From a checkpoint of a small transformer trained on Wikipedia: 12 heads of 64 (1 for keys and values).
Each number is 50 + 15 x the weight over its row's rms, rounded and kept within 0 to 99. Layers, rows and columns count from 0. The size before them is the row's rms in percent of the matrix's.

# q: layer 6 attention query, 768x768, rms 0.0308, rows 48-56,112-119,176-183,240-247,304-311,368-375,432-439,496-503,560-567,624-631,688-695,752-759, columns 320-383
# k: layer 6 attention key, 64x768, rms 0.0284, rows 48-55, columns 320-383
q48 099:48 78 52 55 28 69 34 26 44 31 61 60 45 39 77 46 57 35 47 44 56 42 58 51 25 60 47 74 55 54 29 51 78 54 35 33 44 32 67 68 67 90 70 65 44 65 62 78 51 56 64 56 27 56 45 22 75 52 67 64 46 61 44 16
q112 094:64 50 47 50 20 85 05 46 19 40 53 48 47 50 43 56 28 58 34 38 26 68 46 60 38 72 58 40 57 60 47 39 72 51 54 34 59 76 67 62 61 61 54 57 80 53 50 79 53 66 57 56 21 78 55 91 46 69 23 57 45 50 56 56
q176 106:44 41 55 52 53 47 77 51 42 31 58 39 44 58 72 66 60 45 60 62 36 23 90 52 59 31 31 50 35 15 93 42 72 51 75 72 51 55 39 48 45 60 43 66 69 55 64 76 49 32 43 31 44 57 33 31 50 43 60 33 54 79 52 54
q240 090:53 72 47 54 60 26 47 43 22 61 61 49 62 56 43 65 64 47 55 62 56 44 67 29 32 46 48 69 55 44 42 63 58 63 52 53 40 59 49 27 46 38 57 59 36 47 35 53 53 65 43 66 36 66 48 48 58 47 51 77 61 45 45 48
q304 097:46 36 22 68 36 44 30 62 62 75 58 51 23 67 45 48 56 41 48 67 47 67 41 55 54 47 49 59 53 80 45 59 72 50 60 31 55 54 48 54 30 70 67 35 49 64 06 90 43 46 37 42 57 40 24 25 58 32 14 45 37 65 57 30
q368 091:46 54 63 46 58 01 61 72 47 38 56 49 44 40 56 45 57 65 63 40 88 42 54 47 49 19 61 27 42 22 42 48 60 30 38 44 29 63 29 25 47 43 75 35 51 49 58 48 38 30 59 59 58 68 45 69 71 52 57 43 62 66 51 54
q432 090:19 78 60 66 41 68 50 52 49 51 65 51 42 51 26 70 42 55 73 66 52 64 44 53 50 41 30 45 72 40 50 54 72 57 57 29 63 35 57 50 50 67 59 59 59 43 46 81 56 46 33 58 54 73 44 58 51 36 61 54 46 56 52 38
q496 091:23 49 44 55 62 43 39 51 48 59 43 39 76 37 63 41 53 47 61 56 48 73 40 41 33 31 42 51 51 59 21 38 50 50 52 50 63 47 65 55 30 72 39 54 86 43 53 68 55 48 42 34 48 69 52 76 42 49 39 72 76 42 54 56
q560 097:22 44 38 75 39 29 58 43 55 57 56 46 62 67 50 44 40 31 67 46 65 68 58 33 66 59 33 35 33 44 34 57 54 33 44 45 34 49 69 66 55 49 39 45 61 60 41 94 36 32 31 44 48 68 58 58 53 53 41 71 50 62 51 33
q624 089:70 47 38 50 36 70 54 63 47 51 57 68 53 45 84 37 40 35 53 41 49 44 52 52 45 25 41 40 57 57 55 64 66 45 57 63 48 43 59 29 64 66 35 56 35 46 47 75 53 37 27 70 52 73 18 59 53 58 71 45 66 75 37 89
q688 097:43 55 50 47 69 35 30 86 58 48 40 46 51 87 48 51 26 52 50 61 61 66 38 57 51 55 40 26 45 30 52 17 46 65 62 68 44 54 41 20 43 56 70 54 70 55 43 43 25 44 36 41 75 49 59 37 65 47 49 73 65 53 47 95
q752 086:61 44 72 68 76 35 60 62 38 59 57 50 63 56 59 63 40 44 55 71 29 89 39 38 48 54 37 23 51 56 80 51 45 56 51 34 36 64 31 45 23 79 49 85 34 54 72 43 47 56 53 61 35 47 27 59 79 23 57 27 52 51 42 64
k48 091:42 45 52 42 54 29 55 50 16 77 65 66 42 39 55 38 16 64 70 34 45 67 52 52 48 41 24 36 47 61 46 54 67 61 60 86 61 59 46 39 52 27 46 13 54 57 67 43 50 71 46 43 53 54 38 35 42 47 50 50 61 63 49 56
q49 089:60 83 35 49 46 85 55 53 51 41 41 58 26 56 29 86 30 68 58 70 24 30 48 60 55 46 57 41 64 44 61 51 32 57 31 47 43 56 47 53 54 47 36 54 43 32 55 65 03 61 62 53 27 71 53 42 19 38 34 60 73 57 63 56
q113 097:52 23 45 82 04 42 39 54 32 47 39 63 69 75 45 63 35 54 57 44 33 45 47 80 34 30 38 60 43 36 76 42 43 50 42 58 47 60 38 42 39 56 34 34 40 40 69 19 63 57 53 45 50 56 52 70 19 09 55 52 75 34 36 45
q177 080:37 30 28 71 38 36 44 50 59 55 31 71 63 60 67 49 37 54 19 70 32 64 50 54 43 39 73 68 65 41 47 72 55 47 47 55 53 70 31 43 43 48 57 56 50 43 62 70 36 67 40 42 73 47 63 76 37 30 44 26 34 58 54 43
q241 081:35 51 55 57 52 55 46 47 30 21 52 40 48 67 63 61 42 49 03 46 61 54 53 29 57 60 42 45 27 45 35 64 68 74 35 41 28 65 41 39 78 56 56 55 54 43 79 54 23 59 72 43 56 44 61 47 48 59 52 68 60 42 62 39
q305 095:73 22 67 57 49 59 67 58 41 59 56 39 58 51 76 48 41 73 62 43 35 47 25 65 51 67 43 75 37 35 39 72 28 42 24 44 56 64 49 64 48 39 71 28 27 43 58 39 65 58 61 37 50 49 59 44 48 37 48 29 85 49 53 61
q369 088:63 23 47 50 40 46 68 48 52 21 77 37 62 66 71 49 40 51 49 52 42 45 16 73 43 43 60 64 38 63 32 63 28 41 16 36 40 53 30 63 40 62 69 57 50 37 44 31 43 60 37 52 23 53 65 56 28 48 36 38 68 55 53 23
q433 111:42 14 43 81 41 46 54 41 84 48 53 46 72 40 70 64 43 72 38 52 50 26 22 78 41 27 59 61 57 71 67 61 09 38 76 27 51 67 40 59 44 64 64 45 20 52 42 56 50 50 55 34 27 58 46 58 36 35 62 34 35 62 50 41
q497 098:70 59 45 52 18 52 47 37 17 74 56 57 32 52 56 34 31 22 40 35 60 38 49 99 43 30 51 75 74 46 66 49 72 45 36 09 50 48 52 59 34 71 48 38 49 38 38 69 60 43 79 37 29 41 49 48 28 70 38 47 44 62 38 74
q561 097:61 35 58 72 45 51 35 65 52 70 41 57 77 52 60 50 46 50 42 55 42 24 32 48 45 33 44 49 19 64 57 63 26 38 38 62 39 55 69 65 39 39 41 65 55 41 61 45 54 55 65 23 42 72 30 64 18 34 50 53 76 43 64 49
q625 086:48 54 37 44 23 36 68 30 53 02 56 59 59 64 44 57 64 59 29 56 24 21 52 53 52 58 43 58 57 38 36 45 53 76 60 43 44 86 52 57 44 53 53 77 39 44 55 54 54 33 30 48 65 79 57 57 58 42 42 50 58 92 73 29
q689 098:32 07 57 66 38 48 45 37 23 63 49 36 67 56 58 50 62 41 55 39 38 39 25 63 57 23 29 45 50 43 63 67 39 51 58 46 53 69 50 40 30 59 46 56 41 61 62 52 69 40 66 48 53 61 54 57 43 24 78 37 69 72 54 48
q753 087:32 76 46 43 25 78 35 56 67 54 44 55 84 67 74 60 45 49 23 56 33 19 52 56 38 34 55 71 50 00 21 39 65 59 48 42 45 70 61 71 44 54 64 60 36 72 43 36 71 36 50 74 73 60 32 60 31 52 39 58 67 61 55 59
k49 092:46 23 32 49 39 18 32 51 43 59 53 43 51 45 51 48 42 41 59 45 54 68 48 15 18 35 57 54 47 44 53 54 34 23 68 70 37 45 30 22 42 43 53 65 48 38 27 49 13 48 37 40 59 62 77 59 25 63 53 36 21 61 45 33
q50 100:69 38 44 70 50 65 61 61 59 55 56 37 73 37 77 44 57 42 45 48 48 56 60 68 40 55 46 50 47 40 53 64 27 55 42 54 53 53 34 31 55 47 38 35 37 40 59 44 15 64 58 26 62 49 68 43 47 56 34 24 60 59 34 51
q114 092:36 63 60 46 83 49 42 43 47 54 49 54 50 53 69 58 30 46 60 38 33 52 57 68 63 63 39 45 44 17 37 52 51 47 30 57 53 50 52 18 47 38 28 52 88 32 53 26 65 51 39 19 29 67 84 22 77 51 47 66 54 48 25 43
q178 100:47 45 60 53 34 46 53 42 56 32 36 68 54 60 58 00 66 33 65 41 40 36 29 55 32 46 51 63 54 43 41 67 52 44 65 37 45 62 09 45 45 80 59 41 43 65 24 60 21 29 64 37 45 68 50 74 57 54 73 61 70 69 23 42
q242 102:41 50 66 66 50 53 66 62 50 39 47 34 39 53 63 48 62 51 58 48 33 50 63 72 51 69 61 48 30 25 50 66 15 52 36 58 41 52 34 39 46 49 54 56 25 60 44 26 00 74 67 29 52 50 61 57 51 51 48 61 78 45 27 50
q306 098:69 48 42 60 35 33 50 45 47 30 41 62 38 39 45 51 32 49 81 66 12 53 52 77 65 44 49 64 57 42 67 58 39 41 55 63 55 72 54 46 41 46 65 49 43 22 48 72 19 29 57 62 48 30 53 42 34 57 44 44 44 44 30 92
q370 104:56 45 63 61 62 44 50 45 59 40 73 46 63 77 61 18 50 39 80 54 16 60 50 41 54 47 52 50 82 48 27 74 58 57 46 44 27 43 36 44 63 44 59 52 26 31 49 69 15 68 40 38 45 53 49 65 42 48 46 72 64 56 31 72
q434 103:54 59 40 73 34 49 57 35 35 69 32 42 63 47 52 38 66 49 40 52 51 30 57 52 35 48 50 49 38 58 76 50 07 38 44 64 35 62 35 55 44 30 38 51 56 55 33 49 52 72 59 28 27 32 59 69 49 40 58 55 61 50 28 69
q498 084:48 45 37 60 57 47 67 64 34 60 26 39 57 55 64 53 49 33 09 58 65 44 20 53 48 42 32 30 54 49 48 70 46 49 44 70 62 67 74 26 62 50 31 53 33 37 53 52 16 37 67 40 26 43 62 29 49 30 70 36 34 57 21 61
q562 095:45 42 55 75 82 56 69 33 62 33 53 37 82 33 67 51 20 47 60 54 43 59 48 60 48 46 72 47 48 56 36 64 39 41 40 69 59 32 59 58 72 29 41 37 82 22 30 44 29 79 51 48 60 42 64 53 53 41 51 85 58 46 31 77
q626 097:68 20 70 73 11 33 42 52 39 23 32 56 13 73 79 20 66 31 65 36 86 49 54 69 59 38 40 43 59 63 37 61 50 59 48 76 55 41 70 44 38 35 50 30 58 50 22 62 37 75 58 28 35 54 61 44 42 45 45 54 48 54 36 41
q690 092:38 39 59 82 61 36 46 45 35 53 60 59 26 68 75 49 63 13 79 64 60 54 57 65 51 33 50 55 33 56 67 67 36 52 43 79 36 54 41 35 48 48 32 41 46 36 51 68 61 44 35 60 49 60 66 68 32 57 54 60 41 58 46 40
q754 088:34 42 32 52 60 49 74 44 65 70 26 44 45 34 72 83 78 37 61 45 35 55 34 67 69 34 52 39 42 33 69 68 23 52 29 38 45 34 39 23 43 63 47 68 42 62 59 45 18 70 47 50 53 56 49 61 23 25 59 55 79 73 24 43
k50 102:44 58 45 64 25 67 47 62 38 73 32 47 58 46 30 41 35 44 52 41 33 21 46 56 58 61 52 53 52 78 45 54 34 33 67 56 58 43 49 58 40 63 22 61 72 47 46 62 43 60 54 40 52 63 39 60 18 31 75 54 65 45 32 55
q51 094:67 57 60 32 74 21 38 58 53 56 50 52 48 73 53 45 20 55 31 67 66 56 68 19 54 67 44 53 27 47 51 71 73 54 53 58 68 33 68 25 52 33 37 44 48 51 32 48 25 75 47 73 63 27 45 43 59 39 51 48 64 11 32 68
q115 090:56 59 52 39 49 51 59 81 58 36 51 58 35 70 47 47 26 51 43 69 60 77 45 84 47 71 53 43 27 63 66 45 66 53 38 45 53 32 43 33 61 48 26 59 59 55 37 41 32 37 56 65 44 43 45 38 68 44 35 44 72 14 72 57
q179 094:61 66 57 29 61 32 63 49 42 57 33 38 38 69 48 84 42 56 46 66 51 59 45 59 66 48 58 38 46 27 69 54 73 55 72 72 49 37 57 42 38 14 32 63 74 50 42 70 24 58 39 81 49 40 32 30 52 53 41 58 52 18 51 52
q243 087:57 71 46 50 39 51 54 51 15 62 26 34 39 40 27 53 28 78 25 38 85 65 66 71 63 61 43 30 64 52 43 49 47 74 69 76 73 33 68 30 61 49 38 45 77 34 53 67 10 53 31 55 64 41 51 49 53 64 13 66 42 21 62 60
q307 090:54 69 29 38 46 28 59 36 28 41 57 38 51 70 42 45 28 42 33 64 23 56 71 65 61 61 38 68 61 33 51 43 69 70 62 76 50 34 55 41 42 27 36 48 62 58 59 74 43 50 44 63 46 42 50 48 39 45 35 50 48 37 60 75
q371 091:28 56 34 33 56 41 36 29 56 45 48 55 55 68 28 48 28 38 35 61 56 89 66 62 74 69 41 25 30 24 44 44 73 47 50 53 46 45 52 61 57 37 55 47 70 27 85 66 44 44 31 59 31 28 41 49 40 31 55 53 64 44 72 98
q435 096:55 64 51 31 52 45 61 68 22 57 49 44 29 73 60 63 37 47 46 69 47 61 67 65 65 61 38 64 36 43 59 24 83 59 63 69 39 42 63 51 72 27 53 53 42 38 70 77 30 56 30 59 49 13 54 52 37 43 66 59 40 10 55 62
q499 082:53 64 49 48 33 60 76 33 14 28 13 56 76 49 77 53 32 41 43 57 67 51 69 80 66 37 57 65 59 49 56 39 57 57 28 65 59 50 45 37 48 54 15 56 67 38 67 32 11 46 68 29 33 23 48 47 53 60 60 64 60 55 31 47
q563 097:68 44 39 24 70 34 72 55 26 59 42 35 48 58 45 54 11 72 38 54 49 61 45 68 82 77 59 43 46 30 36 38 72 48 54 67 61 32 59 42 77 28 37 57 64 47 54 58 44 78 61 48 69 36 54 51 47 25 47 28 31 32 59 68
q627 090:47 65 61 42 34 52 55 41 00 52 52 40 29 49 58 87 21 24 50 59 66 31 61 49 47 46 56 58 56 50 34 57 62 65 68 52 50 41 61 38 58 43 20 49 58 51 72 50 36 46 60 66 40 31 88 40 49 55 70 43 51 31 19 32
q691 088:57 40 31 27 44 43 55 70 50 57 44 56 50 48 48 52 26 55 38 61 60 57 80 53 72 52 49 61 56 38 54 47 58 66 41 56 61 60 53 50 42 27 25 45 61 51 56 87 39 28 30 65 35 36 30 33 50 41 49 37 29 49 35 54
q755 086:43 59 32 25 36 43 82 77 24 78 21 58 67 48 54 54 34 30 32 45 42 49 40 58 48 44 57 33 46 17 66 60 70 46 60 34 44 65 51 40 74 50 21 54 56 46 41 52 26 55 69 61 61 57 48 46 42 62 30 34 66 39 38 78
k51 097:48 61 44 12 47 53 56 53 34 43 35 40 70 62 44 54 34 35 53 81 48 39 33 57 67 48 46 43 46 49 42 33 62 77 58 78 93 44 57 48 52 64 49 64 71 42 56 60 37 47 47 53 41 25 50 55 52 68 45 41 37 38 65 62
q52 088:67 48 28 52 34 62 28 51 47 56 59 61 49 75 64 48 39 43 48 77 54 50 35 51 80 33 63 51 51 29 31 66 55 41 62 54 44 59 37 39 49 39 72 63 49 28 20 55 45 72 42 76 45 42 71 52 37 64 30 66 68 27 57 34
q116 095:48 51 48 44 58 24 44 58 33 50 86 32 56 52 26 69 41 47 52 78 46 39 67 51 50 47 48 44 50 44 71 63 63 70 54 53 61 68 44 50 37 10 44 67 61 53 71 22 33 75 62 36 54 17 84 66 22 25 34 37 36 63 50 48
q180 093:74 51 67 52 60 28 01 47 56 46 48 69 74 37 64 39 00 51 58 55 68 70 94 35 49 50 57 60 45 23 49 54 34 45 55 66 49 59 37 38 40 50 44 77 34 57 69 32 44 74 39 30 28 50 65 51 17 57 43 47 55 36 53 66
q244 099:47 54 37 61 60 51 44 45 75 56 60 46 33 47 50 90 43 36 60 57 55 50 76 36 59 39 75 57 47 50 29 50 57 56 49 60 54 57 33 10 42 30 63 69 53 69 64 35 36 63 45 49 65 27 65 57 43 54 66 50 73 49 46 47
q308 094:51 29 37 40 51 56 55 57 52 58 33 44 48 56 44 46 42 65 77 50 50 63 16 45 40 64 23 42 59 49 46 81 43 46 49 64 46 36 69 62 44 47 70 59 71 44 52 39 77 54 83 34 50 51 56 70 50 04 30 22 41 63 56 39
q372 090:62 31 53 63 41 63 57 56 60 55 58 27 60 50 31 57 19 44 30 56 50 51 41 55 51 56 49 42 42 21 23 32 55 48 55 71 64 45 36 54 77 23 42 57 62 46 47 35 64 67 51 21 45 53 74 52 32 70 57 51 40 44 53 18
q436 097:62 12 49 59 36 62 15 55 62 57 76 31 59 42 46 26 29 85 69 53 68 46 52 48 55 54 38 65 45 49 31 92 44 46 56 58 48 81 47 59 42 22 53 63 62 55 22 91 54 53 59 41 21 55 27 77 25 63 52 46 47 58 69 30
q500 094:36 67 27 70 32 45 44 28 75 56 33 22 21 47 42 51 38 43 34 57 69 58 34 40 46 54 56 51 46 54 67 40 62 56 99 32 44 54 52 59 40 27 88 60 69 81 56 32 48 65 59 45 34 17 44 73 73 59 69 76 38 41 44 19
q564 102:49 45 48 56 51 47 65 45 52 52 53 46 47 53 52 37 15 50 75 71 48 55 50 48 56 47 47 57 27 64 18 50 44 55 57 57 59 78 73 42 61 42 57 44 69 70 72 39 48 75 61 37 50 56 64 57 44 54 49 58 32 57 55 18
q628 103:59 29 61 53 68 35 17 35 74 49 75 48 53 53 54 60 21 37 51 45 42 51 51 53 54 46 39 53 54 44 49 60 49 40 28 52 54 71 62 81 43 38 53 50 43 42 68 40 69 64 54 82 18 62 50 63 22 59 46 61 64 51 29 43
q692 095:49 15 65 48 69 37 27 56 78 48 67 79 50 50 30 32 57 35 56 43 38 47 39 78 66 60 55 50 17 65 37 69 48 53 47 37 48 84 58 56 57 42 54 73 43 46 32 36 55 63 56 62 52 57 70 44 61 52 62 52 69 73 64 40
q756 099:38 67 41 30 39 44 43 60 60 35 37 35 65 54 57 33 28 53 32 56 78 37 48 69 40 52 42 53 34 45 36 33 58 64 66 59 40 49 36 58 41 52 69 57 66 78 67 38 64 62 47 67 61 42 40 56 37 61 72 96 58 58 57 50
k52 105:45 88 23 40 40 71 49 46 69 68 63 16 51 33 42 78 41 55 54 44 61 29 58 45 68 40 55 65 72 47 41 60 73 62 48 64 66 69 68 35 67 09 47 56 63 63 62 51 46 71 68 40 53 46 53 73 53 58 41 56 41 49 69 55
q53 095:48 54 31 64 51 20 41 50 45 81 64 33 52 46 33 36 52 61 72 34 91 49 58 53 50 42 17 43 44 55 70 63 28 36 52 38 59 60 66 44 39 52 48 27 55 16 13 19 36 50 44 39 40 54 35 63 73 30 34 57 40 55 30 41
q117 090:50 30 63 71 62 43 40 50 24 74 45 53 43 54 46 31 54 50 60 23 43 75 66 25 54 54 40 67 53 50 44 81 41 34 63 40 42 72 72 43 43 06 27 43 52 53 54 47 64 59 46 35 35 50 58 66 41 55 64 34 43 76 51 52
q181 105:41 18 51 73 76 65 28 48 45 79 66 49 65 33 57 38 35 29 58 41 47 62 47 42 41 57 55 56 48 68 42 58 27 32 34 32 25 84 54 36 34 40 30 42 46 55 64 49 88 67 54 43 33 62 65 73 31 42 52 60 59 80 37 37
q245 099:46 50 27 49 51 62 59 52 99 46 70 59 63 00 38 37 60 63 75 45 48 59 88 32 59 41 62 65 41 64 50 36 54 43 49 14 27 71 47 64 34 56 47 30 52 50 39 46 54 49 40 45 73 26 44 64 43 92 32 68 57 46 49 46
q309 091:42 47 48 37 53 52 57 52 56 58 75 65 27 58 58 59 40 38 66 63 33 56 58 51 73 32 41 47 72 52 60 52 54 34 54 52 41 60 43 46 58 64 37 24 59 53 68 26 32 32 35 63 35 39 32 25 25 54 62 75 55 82 49 59
q373 088:46 34 18 61 64 44 44 61 44 72 75 55 49 64 38 28 40 34 67 62 43 63 51 67 70 50 39 46 62 63 48 55 41 33 53 52 50 54 61 49 41 37 34 23 33 07 71 26 52 54 63 60 51 47 61 56 57 46 35 41 43 55 46 68
q437 092:64 45 53 65 64 57 35 49 56 46 53 51 25 38 61 42 79 50 53 51 44 63 66 68 47 63 76 43 46 52 73 27 42 41 74 23 47 49 58 47 41 48 46 33 47 42 78 47 42 38 73 58 69 53 69 27 63 55 69 73 40 48 42 55
q501 094:52 47 51 64 97 35 49 80 80 53 67 44 36 40 53 65 45 54 68 64 74 61 70 63 52 39 63 37 60 53 58 23 47 34 59 56 49 36 36 21 45 45 26 43 57 39 47 45 50 44 26 54 71 64 61 38 84 31 41 57 48 49 53 45
q565 100:47 67 41 40 99 45 19 64 44 53 71 46 23 62 41 40 51 52 60 51 37 60 61 73 59 52 48 28 31 46 42 47 56 61 42 71 57 51 26 52 49 74 38 35 44 46 70 67 43 35 51 47 55 47 66 49 61 19 44 56 37 74 39 33
q629 094:51 24 74 68 29 26 52 49 21 65 54 44 65 25 54 72 28 66 65 49 56 65 55 52 44 41 40 34 34 53 44 42 53 39 70 49 43 51 66 38 65 59 30 25 51 46 62 28 62 62 73 70 55 44 53 72 48 35 48 61 40 63 47 39
q693 092:45 41 74 67 50 39 43 78 54 65 87 34 47 46 61 33 46 41 56 40 36 45 74 42 56 71 33 34 77 43 43 79 48 58 41 47 40 32 53 32 31 53 47 49 31 50 70 38 27 13 56 47 34 61 50 79 30 48 42 72 53 45 46 49
q757 102:50 40 75 66 86 29 59 48 39 64 51 27 43 46 35 35 42 31 66 19 62 57 37 68 37 66 26 52 74 46 54 63 34 40 36 43 40 36 44 79 61 55 47 49 63 44 73 34 80 49 72 59 40 42 57 56 33 30 69 48 46 51 40 38
k53 096:25 29 57 74 53 43 55 72 86 53 68 47 37 52 68 41 35 32 72 29 49 80 51 50 53 38 38 44 40 48 46 67 38 36 23 43 35 53 59 63 55 28 45 62 50 49 59 51 77 65 74 77 51 51 43 54 90 44 34 65 58 53 30 51
q54 113:98 47 73 60 39 62 49 27 44 66 23 70 17 35 42 49 50 28 63 43 49 60 26 53 26 54 38 58 79 51 66 42 38 42 47 29 15 40 38 59 40 49 49 27 43 56 55 60 39 52 61 54 41 38 45 37 53 55 39 42 36 41 51 38
q118 103:55 35 49 61 19 61 25 32 28 69 15 63 57 52 63 24 67 40 60 40 57 47 47 54 32 93 52 70 45 56 36 54 35 34 54 54 22 27 58 62 54 68 69 30 40 50 56 30 49 50 29 46 47 48 37 33 92 52 52 54 37 45 44 17
q182 100:43 41 59 49 75 33 36 35 25 49 60 46 52 34 43 40 37 47 24 54 44 71 33 39 35 65 50 60 13 19 49 49 57 48 66 79 28 24 70 33 56 43 56 47 68 56 70 37 50 62 65 39 40 43 47 31 39 61 55 30 54 19 64 50
q246 102:60 20 34 62 57 25 55 52 42 52 73 54 39 48 52 32 41 65 15 59 48 77 48 26 54 54 43 50 39 52 18 57 66 59 60 05 41 49 52 38 81 38 23 38 36 71 50 50 48 49 35 55 88 81 48 39 62 49 67 27 52 37 50 55
q310 101:64 58 09 35 47 49 46 64 53 22 75 55 38 65 41 34 46 44 37 35 37 77 41 64 53 47 55 16 48 21 26 67 55 38 72 57 49 44 49 33 67 37 33 44 45 66 51 57 25 31 48 26 37 66 50 65 11 61 36 40 81 36 44 75
q374 097:65 59 43 36 62 48 56 43 53 30 38 63 54 51 58 41 53 64 31 41 63 51 65 64 43 63 71 41 63 27 44 44 41 34 58 50 31 60 41 74 64 54 47 61 52 38 55 64 23 71 71 43 59 61 39 68 63 52 62 38 65 44 71 88
q438 095:67 54 64 31 47 44 70 64 94 42 50 80 39 44 41 20 51 41 29 50 26 83 36 56 48 82 38 36 60 27 48 28 50 55 53 66 29 31 32 46 59 30 55 54 64 69 64 62 32 41 61 45 51 36 48 48 62 47 37 55 44 22 39 48
q502 101:46 47 49 64 36 36 41 56 63 54 20 72 52 45 33 49 77 65 36 45 28 47 24 39 44 69 54 36 29 57 35 26 34 29 58 29 02 36 50 49 44 46 35 33 27 55 57 38 32 51 47 57 65 58 33 35 59 63 50 40 57 55 44 20
q566 110:76 22 48 64 70 44 39 45 48 48 47 46 45 64 79 19 65 66 41 51 34 62 49 65 61 93 38 53 31 48 62 38 41 23 64 46 37 35 44 40 51 39 52 32 64 40 67 70 53 53 37 52 66 31 65 57 63 64 68 54 00 48 53 41
q630 104:70 23 75 60 57 61 39 54 80 68 47 68 05 28 46 41 75 19 55 55 41 51 40 43 38 43 83 52 71 42 18 57 43 49 54 37 32 50 60 33 67 16 25 35 32 45 62 70 53 48 51 27 53 40 42 50 18 69 42 15 47 28 43 57
q694 108:43 57 47 43 33 41 43 48 64 29 48 46 51 52 48 37 68 37 51 55 21 45 51 63 38 66 55 33 34 42 51 43 43 38 52 40 44 34 48 63 35 56 53 55 48 54 57 55 32 11 52 48 51 74 29 36 49 62 59 30 60 58 31 35
q758 104:65 10 63 48 39 33 43 44 50 77 53 67 67 38 35 31 41 53 30 39 58 45 39 54 36 53 52 39 47 61 53 56 37 49 63 39 08 39 57 59 57 49 61 31 73 52 25 45 34 57 63 29 24 62 26 64 60 68 65 34 41 32 41 43
k54 104:52 36 54 65 56 44 67 44 61 65 68 73 46 68 75 29 61 19 60 51 67 63 60 50 37 52 78 49 45 56 35 49 21 16 44 50 46 42 56 65 61 44 39 39 56 74 34 57 66 67 62 52 76 59 44 54 73 62 63 71 16 48 44 67
q55 103:30 37 54 80 66 62 23 37 70 63 60 21 48 35 18 76 57 44 58 52 67 31 31 48 41 41 40 40 54 53 36 75 29 47 30 39 55 68 59 51 26 61 61 36 47 41 54 36 70 46 67 42 19 81 50 62 20 32 67 31 70 55 22 31
q119 089:36 39 43 50 23 61 21 28 66 64 25 31 50 36 31 39 92 69 60 42 99 25 29 60 63 52 45 51 51 22 41 39 57 43 63 68 68 47 57 56 35 58 59 43 68 44 35 49 45 33 31 60 45 58 36 34 53 36 50 60 46 49 41 48
q183 082:49 46 54 47 42 51 48 57 77 39 52 56 18 57 52 49 73 51 36 51 20 45 47 59 48 24 30 69 67 61 42 60 59 88 47 31 50 32 61 59 57 64 68 48 39 55 37 34 39 23 34 56 40 32 67 58 40 46 59 41 46 59 58 60
q247 094:40 60 41 67 58 68 08 47 72 40 50 43 44 42 30 66 38 43 47 45 55 42 64 51 48 44 39 46 24 55 25 71 67 65 49 46 48 41 61 79 54 38 45 59 28 45 58 30 62 39 64 50 19 63 49 48 37 83 54 49 43 40 59 57
q311 092:59 71 49 56 63 34 44 54 58 25 59 55 26 64 46 63 67 48 70 47 80 59 64 64 48 56 35 42 44 61 32 50 72 74 44 32 49 52 55 88 81 67 38 46 29 34 43 69 48 27 43 32 17 46 49 57 49 61 32 73 45 55 59 60
q375 092:54 80 40 54 12 76 19 57 58 60 51 51 32 31 47 58 75 48 28 54 10 41 33 43 18 45 54 46 39 34 45 78 41 72 37 31 59 28 47 62 57 76 41 58 40 42 57 21 35 53 55 65 21 52 62 72 09 88 21 59 70 45 61 41
q439 089:26 32 36 65 08 43 23 56 71 48 53 49 44 48 58 43 39 64 58 70 74 32 33 53 40 57 58 34 32 61 42 44 23 54 39 30 17 70 38 55 49 35 65 51 45 65 40 54 57 46 62 75 62 40 40 50 47 56 61 57 36 42 37 29
q503 088:33 51 55 39 41 43 43 43 49 50 50 66 46 32 65 55 54 70 60 39 78 40 46 50 60 78 33 72 54 51 61 39 52 53 55 22 40 66 53 65 47 68 65 46 41 57 41 42 69 42 58 70 40 68 18 68 56 65 25 64 42 53 65 41
q567 090:44 57 42 72 29 39 33 46 55 62 67 50 15 37 24 40 58 47 46 47 49 32 59 47 43 45 47 44 33 84 72 71 44 43 45 38 40 56 73 58 57 38 52 23 40 37 38 37 54 34 40 62 21 56 50 55 28 67 54 85 54 39 43 53
q631 103:28 56 44 67 14 33 45 62 56 39 09 36 57 56 79 64 72 47 33 41 39 32 61 71 44 52 30 63 70 57 53 54 61 53 34 21 36 85 56 58 43 58 40 41 30 27 51 28 49 44 67 62 35 49 68 58 54 50 44 68 29 45 41 41
q695 101:29 57 59 50 40 36 26 51 41 35 47 33 50 63 59 37 73 40 64 43 67 34 20 42 41 47 44 28 52 52 39 61 35 44 45 52 32 70 49 85 61 83 51 34 31 25 41 38 54 57 45 64 29 71 69 56 32 41 64 45 70 55 55 39
q759 108:06 66 71 52 16 66 20 40 40 37 29 36 58 53 61 37 51 66 33 63 52 17 49 50 31 44 70 67 66 58 42 53 47 60 45 39 63 85 64 78 24 59 87 45 44 40 52 51 57 59 65 53 34 49 50 56 38 61 45 75 25 64 66 49
k55 099:83 39 61 38 47 32 27 31 56 54 35 56 32 57 64 48 41 50 52 28 41 66 72 37 56 42 40 40 45 52 51 42 25 29 47 55 49 75 51 54 60 63 61 46 21 44 41 61 56 38 45 50 50 51 44 40 33 49 51 64 40 53 01 37
q56 092:45 67 46 36 58 47 41 20 68 48 36 50 53 37 39 54 34 58 67 40 49 52 61 57 53 45 54 58 53 52 58 52 59 54 56 59 61 28 62 36 44 68 51 56 46 54 56 33 47 49 63 42 30 57 44 30 77 46 72 56 16 31 51 58